{"d_model": 640, "n_head": 4, "n_kv_head": 4, "head_dim": 128, "vocab_size": 38991, "attn_scale": 0.114, "parallel_block": false, "init": "normal", "init_std_o": 0.0, "lr": 0.0155, "schedule": "cos", "train_tokens": 782400000, "steps": 5970}
Each number is 500 + 50 x the weight over its row's rms, rounded and kept within 0 to 999. Layers, rows and columns count from 0. Numbers have three digits each. The size before them is the row's rms in percent of the matrix's.

# down: layer 2 MLP down (transposed), 2560x640, rms 0.0451, rows 900-981, columns 160-239
# up: layer 2 MLP up, 2560x640, rms 0.0893, rows 901-981, columns 160-239
down900 111:552466469449523563544493491530430569502524509517561464582541489488573468446468453496511498379486489428522449498454482471566482574502501499485566547523583555515490499467455492500548447489409542477378608443587544488487500505522511489445347503
up901 101:589520535472503492501502477498536543454378561511420503544553422546459563502541538527465487440476517483455613548460586461556551559439474464640468516527470482511442524468538582500366454486520492543557519491520492468449539536523516438404530509
down901 100:575510543531495470489485487417542482502421539431516561547532481479573485589522479440470460490437451576429436583386491488555462462503646538511434495528477416628524465466574474564449458487520502533471445481520523534535488439472556533409461492
up902 117:547507587582501446502406468496570640434482605467544530481464514562477547537428614488390448471487518500481553487459523471467504509489482524590495545541591498559506431415448530543533515577565520474491432505491442480470457542421430400514449513
down902 109:516522573508446556567477529515535517496487465491522520485408475557552460452477585562468525544533505511528616452489494493515483583448451434547516475478443509564474470478452529518477510458535463505502448440502554510470497531628416590523547524
up903 107:509490561624536510417449433485588519472489457540518552480497513563453553506497604509466584519440577528524448548465375531495482536514503425471368558517417503447585486416507556497579523517504521476487473518462503479539496494518398451516421531
down903 115:416481386509465443603560540436494540417521467594521376524467462526462564535549506444556558543528468509495428400562606528495480495501548462518549524493536560500554474552515443449484523552524491551403449452521470444482499410518506402490515458
up904 112:468637497497443542460484459490495452517447491379522533473408571466549466468626476427428546510496570529495504493418485459476564615501431523467439516507533522552535573477513522549583507470484473510579480516535479426549509433548423450516383482
down904 119:457518493449457488433484517488490568488542494500525498449429500529485500455536535517461482475571493591570560418469543499524460567580518533434533581457469515454576471508565474488520409511427587511459522589555463554544595497479582435536480495
up905 093:511502533463493445468604506642595508499446501436499535555504558488575497514525478453473517484544492529436483498453562448490490430409495513469364487576609460481512488590485456519478455433454506413448554386519489476482508532439524563469432427
down905 093:530490487511457466560517493472463580596524531482600433534525548525480483581536512562508451443549518502554444579444479551486531437521428503466515533439625487530441498537491518446494499491474493518532499566502487515418401474581459529548474544
up906 110:350340528523592466561519443561647513490537482480405542564468458597554405469565523570451449467456573527460551485587538497499536427506600531454492445497405462474461528480543460527518520494518525467514475472544544444525540525503433489498430494
down906 109:526550511483518514569448510547546465518497584542506507521494478505459445555571480509566554467486516392505575480468497463450477476480553575438442462534555562546443556465510446500546478443479509511494532508473485527458539507524598544451491491
up907 111:481411424459450485498485509482472479453464460503473469504442523449525451427484432462446505501532560427494404528479551495407507564534474475505501453496504502497601441553418504542434488575534449531555527425457475520484350507509501599508537532
down907 099:558484511543582546412497398465439524495466450533523434447560414498544482570573445482535540515408520544560491560529435500527452515525429508515518503512442457534495455419470554428568496505531560437490500596461509515514521487534488488441529533
up908 119:522521388566536445497449551531426505418503472550440528433454474587501475548523468545451472490495581516631603557484516498458403490481574502497553438463564519500474505484450456487520597454604442463494493515465463569611473514490602540528440522
down908 118:454425634564477592515497452532570470517480471484456449574645570426514492431392514454575440550585505538517477508467534440504396498497493434511471470573492466382465479540530520505528575472533541473452459518527418489493490513548500473433465484
up909 092:537449537543540503436516454430511474581600443541558458577525444532559520521410481365552535512499498571527518432419477542556589522551539496598533463474470549468441569472459480518409545518469494469545530629469505465451532497529499467524487458
down909 088:526565572505600543466531513451458525492596481510542492507524552550505533523556433571504468509589529528482410482557609505587512499529514531495451509470515568539514521406490598447517644495518508635537472414505524473583488409526527527501459431
up910 110:515521493486534462545494469434488448498548518492552528569522476418558445450486490570495407455456497553551492551533551499392469595494435528503490576514544485517562497535514574575535471515559464488530486516464569498541460514468445415562434513
down910 117:509545505487482531521465493478500448447509568437424416460518444574506499596509438504509498502432510525481547469477426546525510441525464504513515496487545558506527492452562379371560549461449506524549456502557516513521439536472500485454482416
up911 088:471463530509486478524446487511470496520468449512479560416509613488468501495459496599479489556497541467511442521568535510446593488399490503457605551469507512495616465488518439479487427555486509531439634505593523477507503469550549529541448414
down911 083:446466510545536465568550419419603549434520542480454433587538477517423538513566520487455572502488404470504473496533471487511554453519494550643470563516503425449422498528546649506542542429492518623503501445540599464476497511478480491534448478
up912 118:412511495526497514470456505513491509513551516487456549509390484576465551567529543497397493432471500461401458530581460528577544514459529489582432469539478552438463600551518518450473532448506567540402491485543546608523504578422514481499447473
down912 115:551471538506464508436580507407536511500510528458539496542527580498435447518507449488489561507528526502466544473349512524560483553470482539556522474502496458460599406491525433398427481529517525497537459522453551504518488552531563540440457537
up913 095:503389516559565390492512480455526581468466541504509474436511400552557528492449453497530511537579632628488517485461474509484515569560531361527553556488451439533484531594510492470457537465469521507527492423529539503504432577553522537494411567
down913 100:407426561524543525509481479577505464524587566575435530491528386456491591509507563505498486488648448406522541508544466538525516480450442531516597637422512517516390528527539468446515409505544434535507615579530495476533541422516480552606519518
up914 089:526498409529545495459370432504537560639506588459465494419470499518477430486476502547569449499522492539490544548525473493510413453526512471470429481442532425490526510477459582529497499486382578531568530433573372446473516509617604476516571521
down914 087:553425401480497517570443444535485466423560463520519494452519458505569494587570467558431521526495510588478555456547581517543506562437469561443467541494458548510574452536625534561491439494450520458513524478560519476573498515460454571529463498
up915 108:545440536545510403549480486506592654512580461570482529428509478514519497484504492487497483538517462505463541516454472613632475525422454534532476496454544471507413555460591607572448439471413451548575517494464568554503443472459453501500517472
down915 100:555451502536517595476547482453499444526527503622456483433608439450499458565547441505538459510559515488548641384507529492473487497539534510401481421498531452482453514515438415526544444458468519444444564485478484376465554532461544480497499503
up916 088:416521486505512442451451421483506435520507398488473521535524555655545507530528553495507477502575480451429448439528445490494475554480560537570393487480549559441560457540512571471495528538504493456579546509487472526534533469526478513511493511
down916 083:425604512508493504478513553588497544538489606540461526542462499546449488548438416506460544437469512533603500484470531490486467522532493521420588453493464512468513585406465536509625450463495561493478464471530525450488438472406530409561447497
up917 123:443547447554486550483456434520503547501470521421472573518524494473502507517576517442459494458431465507377464520477495398522518350502469518525463433527517466470493466525548520518433540554558541484613468575431516507460552446480479504520563494
down917 122:517481592464478484583567525573513597489537482493548534405553544485490407502484529417453512533573488518502511544450446525477533473473550543545529498506515566424496538572466458505431476516523560559467453473503460521465581453372348536535516519
up918 079:568533519529533494551456422518488568455426565490419445544527583541489550538503423537430446440411494507543456592560503385581504512432554520497526630480560521468481496548478476525483549507561420431606540537463475609494543539490564436547573458
down918 083:491501456499558420417508553485556450503517447510486456504512555410550479432543538456418502494523411539489488537467538523500430613551488698510556476506570596505439530575450462574461562518432538582483458510558667531555550562458500464490481443
up919 111:536449534537463494419530579532603540528470483457517587546434542480547521550489435581452447518413634494494530531477351473532522524488486398429452592533536478510511531535460492563491572537447490576552511459495484544488498517543545593444551438
down919 117:385458480474470496536538521491552470547499519586386563455511490477422433465554626531548440464521525501566472316407546428508578453438544481437462471497429446466447517458456446495535482477515542476471536573495460529499528513480526486476511535
up920 108:437472447578580541427492508437487536472514494453517499472490538511486582507515424617475450539501456544522455515491453480509541487502552527528483498492520544529489466517464421464484618528551498486508417530496521463496461496517516518458554478
down920 106:533527452513496443446470540427531523613538565426504511520476537498432465512527473486570474511500536390541520484569509420572550499521456430523409441620423462433421530474407461517506472486521540457563416584478590465504496518505507400468593463
up921 107:492456490422427429458483542477463520440533433496464500501609421610475445539491622529419589421526522465470515523672506477542467558596521539431545567464510505452493505416529527512468481482626511464521460515404524513495515468473489480459496529
down921 108:443569520416469500522360431475520513610488476488526523503478489401400546487531596570583427415585452500528515511437526522486524465496503526477385459482538484470543546481492470518465560403515541511518557452543532589455397526451474489516479482
up922 094:509466531471511503573450510363503483540524454478417579640459473554443522463503524458498521540428575534476505482481543494470603445462415471618412471616674541472461485386562556449489474501494473477556489575522448494447515565427565524518546428
down922 094:478469478487621512479525494409495613445492556518443505483466520544466469524573517469488551501534526478411480500513510514520377563503537411434529485450502494575499499528486504551433495517523546522427526508524591480494474474557474565501513544
up923 057:525481424534493551493456567432448568486542563423493496508504458483436430619409457491569545493504530475448528448455482399410493390487472532470473573466431525497411450481496553469562452480560544501490522495439575503470496525517525499589446439
down923 057:428449499440426622510536526577570431509433434490491512465486571627489564438435444517545497564475423499503512370456633506530441531505477489472495489449508491533488571493517459619542551557510559531473519545492560490595435463529514418595509494
up924 107:488445514585552639450475487584426495490560465509601486459517432416570512425411496447385477434473426525537454459444419510379392504516506472499618543526565509480509433474499442539461486501628469469641528482450593451466478542476482475431528447
down924 105:489439517486419519493510462491501552460516480528533552573568448432516453507501606516445625431505524480566467604474531492487448487602439496540487463437503488471540537515509506492403438486446574548567435502528463513472534458496470501513527534
up925 090:600458486453549500581486523588484503432536429516465549522555532471433562525594556472498567450511517524424493506606583478466482544488529521400504539492494520506537531456453521420472544520562575561531437537519566525515495420457514503548586556
down925 085:522532419490493568506477508501506539473472468475482487539439520482477526385486490497377418563528543474488471526561396414506483614525486505415595514494548519543415482491537523474512515529464541480532470622500515490520565442529544561511514542
up926 092:533471488539508557498461482447485482458568584463460487492456479609511582538479479491476566498479489493475484536466463584547474473579521519520518490499414508470512493470441458382555536512482501505522492563544507453503515479564494556525561546
down926 092:485464564478573496461404551539593608516584622528390487513446456483479432418514503481501482506516554437497523493471449476459536524566439528508511520472409534561472614470585572527540511542516473508458465470412544544469460509502524444492494564
up927 104:556518522532569442567488454559499573444584515535466508489601448438509483547535521449557485533574429531448485503388494449519539560534493474422436568487496434488509570567548568511450489514514457561488550485493556432501579589585430525463571515
down927 105:505458461529550491427564433453552507537620441596619531579488644545422544521479411469449531531493501459500495375455497430468576512459428440550453491481457487460488543568400402571512401457577524561473503431656556458418540521589503489508531489
up928 096:430475396482473461461414519475451514495498501541518507514463604465525508536537506557465512501401439501457507543511500501504445493431438527443509474477539588452471412535487419512526499447545506442490602599602465507463499513536476482591417471
down928 094:547475531556573513488469469555546501431475550477477414439528431500539564518503497485455458487533514488444508469488526449439550551574521513536517442476570552504513480482585529474638516568483534439475523543611438507429524540590508559413492522
up929 105:488473425499504529443504466489504486478528381479414540570530487535511546565498524514455444447550525533507530545553535527559517479503575538484453481484511576476465556509424454471450533530543484468534482464502504463485525539479549501471510540
down929 107:547494490505495527518501558462490503446422452386439355559476440561466529531550513448442481486396448549546585438539568531600533441447508515503414485480454426516510456550480576494441535543518521406478533500465492484561444540496408462497548587
up930 091:505463442449529589549517513508531649447473467463517432540498519483353452437481476473441434460485522459410512491478687548520499503475567462541495570446514473447588488509516503532544546476526568534432494452432358436545419430641538492507501523
down930 096:503419435486502486500579440439504559520572510560514583593463496526493535614376430515488585465500376446555598462427505389531458462514475487510535515534522532588473518499596487524468484383488476581520513472482510464541544538464515534499476516
up931 103:464415425508436429546556438518547556446569479502508549644520433571487616516405485446445544471503493491518493508607606510541589488525521591387522356543494439542416416542570633541551557467556539469527518480517506476508423541558589546419549563
down931 102:517413508519516485481534457471433483556459591549558530410452561514570454466481507518561490516488422503529469463494481544558547448487493540540502615513495498496487539525454442548593530523525477504565487600392466490426428525512512492622377417
up932 072:526444412549559447510530427425620553517479444508418475593474501493464549460488511510486541527506546535477456503520440525523499525529525519442506511500443504446436540511551512500482397459464543506463556536512593533487536390396526494481501359
down932 070:521424461584512498474494502602505468622542475451544474492467444602362452503458435517532472471560380575501632465541489517503403490513502449467455507472599513543512528494438522529502538517501548525463546469495454531632549415500461438479485486
up933 123:486561468441511476569563534534646503479519508476499520518544501461464590531539526550479485486403499567480437480450470528529444438503484557525474525535424500463489413560527532537511540518440552469469555478534548452489540542447485558662518473
down933 121:566465539436527519517392470477440515505647483535432548465445616494474504499594555539572430483507541434614526426451492497460599436464517482517471484431494459519427456544549555504494445516483478548475501476578512490514482494384465606485544549
up934 079:464437451561489581519518500386524597498457597496571450450541481441536513522466573467478471527595518601465488438567491509476512480504499539517417398538375485567379494551429481525526398543486556436449438553499508490507442449476529445492500536
down934 082:536406476476560473570458502493432546520541535479509461500511479570451417514604551561556547399454446564431470440569515534487555521478479494536507488497564501531477506548418530466483496477562651536532512479454534521482417434547507560578535566
up935 100:494485515474507603462501509462441536532532463575450421604436533472475586477436401466487426529512571555495482473472478420448595557535389503554604489510510486508554474471493485482499514437529582551499584535404501576515540524507587571404506525
down935 096:491549531556412467580473542517468536473383455452503577491499542584518448527513516515398410493534400392500379549483470556478545554514423529534505509521535502432557448446493560578429422491402528512487574443466364467555517397434499449545486510
up936 093:462472611522454635504507539435542530466530555465502546510560464503525405492422549502499517447450610470424446485507476441480463577499457455445526510429595530511496520574520475569411509531461569512509420389465459472605481501466469482569550525
down936 098:593523452524427410510463590480446493574457540460410537506465396504411521570379525678509459544462647460451471385592456529538434467610484526592540602499469415517464546543549477508459472503449552474510477511583519617524517530485560515428485475
up937 096:443426496494437470462548517518545476465495485517454464489468390503397639517526517521468500488556491496442466406380501517452439483470515506473511598536439407532345478508582522507445529490395463521508541497562526499444503547570475533509519528
down937 088:480487441544449570488553505530520450459532438398549461558524409522577552518512507498489519599539426544504541646444481501469429429469456472519501469489490522452536563532538516469526516463516530608501543526508549522461578460439463484492478470
up938 106:451475521536524486491477521479549525563491547432437559528455504509513474582573520512503497513567474490553485497405440580524529489510480519627437454568482487505459546520505519522407488479495487535525481468583462444511528449478524427600536573
down938 101:479488497639526448546456512514495499490537496505438466505552602493513515507497565544523542504544541452503560541520524488465493480575459421528489433579470471556551484522473487501459468601474435524536474539445619582391462448493474514564423529
up939 112:475512509500504550481475510481560491448466566511463415638425488531477461410564532459508491528502551502507498523554483528485562521503519487504500545494441564515484541499546520500488496480507543578505410484525493513482556466443528519466455561
down939 117:586484556571526562515462437390457505459502514571495397524546440568496442609531551551503499581433478501556414585467507493427602484497567421467467449543587522465517575491555519523463565499484502408525518515553486449481573569565491522496555571
up940 122:466527515512485556477498440505442531523450419558489465566517500576425612435457520566488490485511395489611552539519487484507566396442453484461495433487477466488484513404494523569513528574578479501525481525504522469470508470392410470616634513
down940 114:520542529504446480556492463501445524482538504505445478544499494584546593525513434544521503422570417420506483524403581447414427529502567432536493568451461537524447502541536459468551464491404533428559503502464430549595583468582479517462502522
up941 097:507487484569559524513496554583518508489485430430581523524545574521635425523460476442557526543578502519523537482470456461427437424496462476597477493528470465536511490543501507450551541539430555435418513514429519562452532471414522441414464468
down941 110:499457589476363522506415524521619469548489457438389561533585518563392418528424536488503488529439454403542480545503544542568406397518553553482488449476532483469559517547567470414641512523450493357555459576435532541406607538507470522492512577
up942 103:567515620498488550510513481551519495550505523561535550478455453520470530496486477423497579583541552436484394561501534442463525572513472485480485417528533586505515489472543494585422439538443634487473482487604492520553445390460423496543477503
down942 114:447563603520428496475536368517495445504537530373517451585565507537448520476573500434549528452522441471439505543535506519459509448462465489517489391524542473410439483492483529486539517496517517527527429444474503379524500534545606544464578576
up943 101:500482431608506561523483522503548511542492507564451500495443496483411516463480514491469521590443392529518490552462542517442547480488590430523434550532448469512534523537428498501425486506501487450539469364437482469478513478437457557512440560
down943 098:566503533581523511440502516484534446464528475515456574522526562514467493475594587551484543446549342582557465500491587423483494498485533503483495573501427427436556460425457474521529485509513439509572443574580473561502563478388481541440496521
up944 093:510512416534526419446488417502503481554537523486542470482524582527510554537507547502478480463487498413533407512412428487459482554565573544506490458544516513580539507441488441503550531505492479463537467510472508468451464527540486528493377563
down944 088:514465556442480457613504499483417473560467507442439507458484543459463554515539537549508407485524606488499446568480512495520514495480537565601566534415489498497485434472581613470498506567498486552559490547449487529496450470506592491563611597
up945 094:545455585499385525510430648418433414541393609553542442460512503502563524461572412551456388494475464468498567599508471426496497508438510512502577449514395602427486599559413455449437533483521552468537482540474486517429441514507457479498443471
down945 091:508456542555482590516502436391404451543499488552481500352515472495556548461506507479551466502475499506478473425593520573490563443523467478485452525524439467566443466431475450448362472523460417467479469456570478536479539541525463398491491458
up946 092:478423478562482561464577499511583531485515536553487482473537503431520525554556529534525472491407523473492573510433456428411484505501536503471528442451547474565683536449449503510499527458406504441521516468547495520413554556475477451572607500
down946 093:486503458543494437580592562452619452547544398563536521555468490491480502483502513531472539506525452428494471479464541490473487568575517453531567492494505458551398494501511534500407520393465527514546593579442503551456522442609526418481468610
up947 119:436455463422480535494511408473449450384483522527490510432465484426454503531479510508494616525484440494525528510443557510524477591467446468571585463456483408357507627502484543535438493555525512464502552489599437520459474511519442460417469537
down947 109:568530476588520494423523484441537463456411414436505425513537546496505381482426498527492512474557526488584504574546501467532510504486479541455506497465444495467549552479557541545414420554482514402563559597607427394463504519539468502501469457
up948 110:475495494559491523375441428540516497460484417474523436370437516448521466505523473516539431442523519466519513513341469494470533421508491509521521479465440506423555494521564434423527518478468582446537560515493436516508561497496441484447463472
down948 098:521542536538405530549499439483508446571395561476476511412500618457553426504556471496565522494525470486482416557523460439443539492582537573546509508561482508573514555546527510535528497391475564500581567460418547519439348465487580440541481470
up949 108:556472462434492449523514525535407545580558571517600416420481427517510614516534473510519489553509420497514518537445483519496463470455431485538497428463541466479509495485558549425546427520465475477518481585514513569458486590503506561515511404
down949 107:478479528526547587605514467473418535487630471529611520533466483549460509454454436523480617554552496535475471514563580392419505417513523525505534576481519486548449532579464537569490411588508422542501531529502497569587559430463496517616545446
up950 120:488482535604561600523524619503479523516537571441517497451543466536517445521443459495534556453455482436495528500498488491496472482522614504538443432474512529462512484568503536502474516493532507563476530478464481511442497562575480494517470397
down950 112:506478461467416487415496499461474437424483550581503477536503443505572502530492456499443531518582483538489611399505536545537455475404603441547615542419457517517543469520540535360476553456489455587503517361503532501482531451521528508388502588
up951 113:400583414586510456490537514520537450446464390557425526549523443516503491520540435564358552492531602478523455502562485516466647513518535516565535480509460531535434506579454450441526574515413552453493473560548421542565506467592552590527571514
down951 123:550453472492465469488583426514477461486544521603487527479482467456545548497472459554564557532437513468482527480560513416461538522433494562561404504482488527469456378543572565442462529524577531440450538504506500498455516473591393492544503485
up952 121:439500504529500542517451493532586527503544529491416563483531475471431521568503550584554380493461497566478550466617499556449509482503525531408562551453397522491458574466471523578514498515417571552446537504480536480453437533547512444540495550
down952 115:577550481478495519582454438488441412479539379546520541544476566458533526553534481476587503591525488586455471591392551480517516534511498523465525582436511539507615553596461430507513568506504481488443466588485496513494555573462588442495552532
up953 106:428414581399487504493535570498616573494524473466475511427477494554515371459554497541561531510503542441505557517483531540439445478521416500462553499479481500657506576555521540494538531497480422540511408484491460437495538470511542398460484504
down953 104:503476548518524471501544626495558484608487494461466448492522474484479497586521458418439453574506484543398558520392443546540525439453523575546458575491566537453482564611443504540590422477474455476554476567602437460509479396569490524494443510
up954 107:492429519452418484466513538563460460599522554437425514452497535460551532455546435538600563513594499465477503509459550470549514483489467483459408497514447563433484519521527465558425463471500500540486541462515421498458503443478519568510486550
down954 118:539480406567408555457535569537460586428528511553557502539514541459558485419478481517495562582491518553445460516447516494450423451430562583451514512469595461457496453525532494505518542446485368443464607518537517471444457444476489530461436564
up955 086:526569439566476532485469508480548529424576462532500456504586439517551500540380492528534533504506556468382424484564474486474526457480507458554433472493540577437453600519457451419506479490530627474445560515477497484484456458485478458498588615
down955 084:487490485549598457537517502542510569583559479545552520478363528473570512474560532454513568472593466428449447537485517462429578510391440478460573479485489535588472511429526609484488571433597459515499490527361544478517602563552556448572505449
up956 109:511606442539460515468547507403502548483548540532471552413444457471440601531515378570597460482546516422478468481494462553448510523505569541520499428568511534463529514481400413523508384544577531563458498521485552487495546531514466535530549523
down956 112:576439490580511515534532469530506536567473547489464465587408488469541465517569504548468550490512503513487430508477549549462530576493462514500455585522401479498418496495470515469439430427520529468531535428535435510450530453506484468507490517
up957 116:478518522498451500414445540497520525457449514405475464509582512505542464431425518507493382534504493566487516484483427437518420492527578554435420527444460513482610513496471451508449559534607466435431527569551533474474451470518513469504527381
down957 118:533514516531438444591440497568515452509423467488554600468556490528511530526524501505497444520601469417466598542443506463524445580480527527513564441459511461432539495486494554505501477407481522486576449548601486547483498401477361491436482408
up958 090:457488602449489514491481533468581425584552464400493563399590526491525586511521477562547567554484587533456467492440407524485447470466544476468509506562504506542540492442571502561479422521487513569483553566460476596461423482515624558525595557
down958 081:581524519550493523483471473596468538464520469473353491441564473499538376510522552490453460445500465552526538432515475531537429409494530620470503509415565510506552611465534573474551479530560495590556459448477538577495452500440510528528428533
up959 110:502459523550469453523455527491498610520410447534537414431552435430498477465496526510545454453538556547492451582452443554475501442514483540500549473501516362561550614527557492504604541416539529494497630539444509646448501475576508519489458587
down959 104:487459535581515464466585502523453539506562454557473432548521555631525497519597471511544503469493444576493534433457531587525522433530532467575576557501456444468493378578484557422447425567554421527523516531505510508556509475501478502512524407
up960 090:519523516515561629434430474488511494435497574478392385545488459511503468442513489539516402489529479454457530520476489422471504553487516491498470499548473485409513473541470480497502515478469606514484462567508548465408590496499495436558530474
down960 090:469503537438471372442413557472555508452555499524539556410463550480531585419538487573450569451423531456506521515504516557421534555487498481457537484516450526544535459518463558453542506527459551468502532454472472426421493482538492460476372516
up961 097:450472489535502442461514554499434484494465520469464533537473454421575524452548413500489508497521507552570587506411543497560525507392508428506557570457411575459524604520473510492535461448586490571489494562497441474432522466447512434510546457
down961 095:462551538439465546556519493509529465423496474562441468484480519480594489488488462462517526588462457533489502368466480531491422479564531493458563520519541550525544569539543454491499409501498420480540501429511572555450445567613514489507537519
up962 084:452516607446497562492409481438550582422400466547517521589501515516422447529558643513558553550490431547549446519570582567492521516577564571500537557473526422476527559507487492468575574425414523548393436565480434572610505556396588455400555549
down962 086:536505499475464580525462489536415603488488459528509541493548550499457498432636488540476468447539446472503494510573540574594522490482479536460543450505424580387508500523591518535438511509403452401586555511488491525494547499418385552543534550
up963 101:531558477546455423553492533572362452497550455534586438417410597555509542459440509486486482461450533540456406507536457510522542482528451559511520482430513533516436543506499507462459530508501520508561462454423585613524502506558479477475562482
down963 107:567468491564418542441541501477580428451516498553462477458454459472491462529598510487455508488538419489551547440467468559567414555483473445522493477473573452480460529483498519495503628573429451507535459518490555519471467561498517545500422519
up964 120:516423529534504480514517449535489515524513452496526577534440574506431457454485528508554525489501472529533480459506549559623555485520533545533545419403514440574426477418532463556577459478548550447348492426494501483477437423451481545587512501
down964 109:531508479571441449441514541558565520456488517473563494484477517515463432517430502409541435441478377473598545545540446498457434549523483507518493566450553681514537564484499485466529495457468565483592612530513533461570547597484517410524464483
up965 113:521441490480486492490409493466576455385515457474574557472545451505501500410407462588476596514554492568449468490544510461501570562521577470450471455585468426469513531437530550515500525477443500549480631497509483519533470478478526415480518532
down965 113:487470467534529474432566538524428510517476506521545475508471550570455437522589514399552518544491534473566569282504447565466384481427511396474539518494483446424516508551524369487419510533468521514508517456517552419473453408550507505623503476
up966 101:471449466493549490491487551563523520509509456471368448456484462521488514499480418527435457511447557513474577509496565520389547570474436584497543356468532486405463504560498480458526450542473439520547509495563450524498500493518489558477507476
down966 118:507513566438463469515473539415557427426570495477476335551545483384517512573478496502485481520479523464485580357516488515598423457503470534451501477497522565486393539498537432445463437466547561520442522511488586512555507503456460460468532487
up967 059:486544498601546570481436519456460500473540498525542469628522470530451619544424424533518512487532480491530555449475498462460477480521599500481479527482608566499481533435427496445457574533542568582477443556488534491481576442495496511436430545
down967 058:481586459457471530520496487402524530471473427466481473502508508563540444530543464509522479494603494440568580577528581484521482520557405467549526559473520460464491483577486540467458570524534528471475565551548579421516464502528314522572482507
up968 105:439545425465568612576488535528511576417472571538547442470426471606480455573423510460550514467471565483465512539474516425405519474423502487536447471514592510639527574547490580542520398529445459492494521532429463472468505428463479452519532456
down968 101:453463511443525485567588436487532476466486541519488586429515525468549479442528468457540506458433459495492542511509510469423461526533571572535571468453553497436490524512458476564434496437386411500486589408537504445428524408529470546473543458
up969 071:562425467494455478503432478491528460618553526502486474465460489476533501476484477475433512350487484509489525521396549516424551503395474520525501563522534580541498561536504534561452508509404452551555570447486515563518459506425446525467572458
down969 071:442361551479523505514506484551503445404560498504572525497540457630439545555510482515578448609488581590534545478548488531553441508505546492512521590552518489522604511453464500560621499432429451438559529448511545538506472521566505441506402502
up970 085:550476460441540579486519434528516447496554367452444468546530514566512434538502432565533541645506574463543503485509498495424410515506558451524388487522428517423451423495435525501542448418485513476439555618594493430502458491497495460523512518
down970 095:511496517487514533497521473441516498513443486412428524547500430484546510460551607448424556543496529529550482402477594547579408462510469509531549493478543479552539454463487432496578402577477459439500485528492574494560527438457471544410537509
up971 104:447540459529504497497467474496585454484536491530409539603558474557464440586565426556444453416426532506515512508512456471453473430444535433551527483443438573454592568554437547459462434440537536496498498497541558516602538557452537513555489565
down971 104:438533486465440392546504570526509533540551543463463570449536518460554451602555499425574508513571486521542545577517384546466463423418460524509426483549478410459412535482486523460457489575482539458454482536348417548468529516532485536459510454
up972 088:542587482499505580459451497558454501396488515521454496497625537460521513493511390494496597524474366484535511526501510452503579589472582484447527517519540482495542542501519547591498499472501491519483460413552566575400527505522411543566474489
down972 089:619522543532484481481530466580468586485555500461625496427475524528463572496496461559576489451450548566488465473413512559494557522504473505567433426555449543462546523516588525573578511518514517612594458492512459418420449506541608574494486439
up973 111:446540474466520582495523558609529491477447502449563450493553543480577475510610551441485485396488493481536557569526498487484488570482503561408612496494495550527537557477533508575456509564487496532443494443529519490470535486485468453484444546
down973 126:492476410519488520488516473410439467520485512475508487487508368532508563476537496353397441566550504500422506481462503497429480459509500498488486479427513449510545529562538555527510381496441525516505487418526524555514526544501506508582457589
up974 124:541493512544435519449449518395448526445403468499516574483422461510527572556472474474435692466569550444463435473550622550527586598472548573473554467538438514553479586514544565538520518480421478446390493403423444507470525427483423537485428436
down974 117:515424561487461546497533531519449425460432525408484448561496423547475558585517525414544536518414534552549485500526509374488431507461504390493450481488522580482473518505474432452440553469465523554523518536427493502510399557429531489457497502
up975 094:446513424580455491451574468439481590486485446522615499492387481513492462405415496482476521571414450471476445501476464513490564515409541429486478498541516502557461496513542435563552482517566442603546525550483506462476473518647441557480455566
down975 092:395385475330545459473547529457530505470516453509491420490520480532401389507517580528521455474486514432487497544481518538405543530560417553491504431436557481520477455494605489505546513477490532548455404471521532405472531392496564455463505513
up976 126:483527478575516530509508474544603501413533466558463477518450443522503500593467430562464473454500495506437461457574528486436476613452511462398373462465456377490490427490510486596410479607458517448467528514501474526531521500380502412567472530
down976 118:515449535478525502418545506519497455497528489525533573455527561431529473443572420543491363580451538483455575554498470408449489461515510482471486431486541555547515546411504468487518620490446527437403435497449491578462507455465488609482504489
up977 066:499416494541467515467504479487480475466461519495471544380539463596591478498431490530614532469553548483500526515576603473592566541439553558473496405553488605422470501491483478540440348533472547462458506487443436608490507510475584389486571537
down977 061:483558521556578469512519457480520523547377459528523435592532569562434488482425512494512528556557500495442510457522521470490377496454468539535523517466538410487553486533458456526491559465583529467506394467563546429436484498565506482566547438
up978 089:507439432498501575505450503434544530509543507523569448504465469476477559466421492452450522523503565486485414486489533482458447509539516527469523503519454511551473566483531432528552542432508576406558455497518525502489519431569530608533565398
down978 085:491512483534479373481519520632469455464516506516557461470506545430484487515502552484524551534569398418505533583457483451542561528472538533642610499497497496430497501589501501465412470524516506507449437452435465393454531435461489573552480579
up979 123:452405503490443412503518566541566491478475456564540524587388555514501477436499547502446540494526566506553483543531519488477562567546508582524523441428459458511484562509625564552450523533470561527443523530487542466557549511422452493474399533
down979 123:506471521483474372569521415448485414501519476486524468541509586527541498557498430416544503516502348456494535600444538470532518484531434514541605528442403446524492564595491505537451547433407525531539470512490629547449536447581442488499436561
up980 117:546559486513501494558510560555483504478526473486458517529370511489478541513515497491488471495471493520489457461506523388553499544524463488530477425532517477464482451421546477483520485510503432545506522542475460523439473478525497559546462515
down980 116:545449517546580545547545483450498417473474428546455504486479567544539506492573459500542618630472514482454495391475554580419491486463566479520474447428364539529458438519452516479470538489500541435544515409511423435478508547508524533516594568
up981 092:558417479492492543439508566420494444560510522427509527562454531448488570423509530483578537555515511515518521466519514492467516516379528546495482478562519501491459440542533485504481532546482519478478385521553485398453586537483366535447520476
down981 089:454423461504434430476470515551517489551471525536506369485500530466506503509456490419564495527456506587592514551485539538533484465444438505497528505492493500541541484431562523401630452362553539506484542549551505614496474502511429498521550487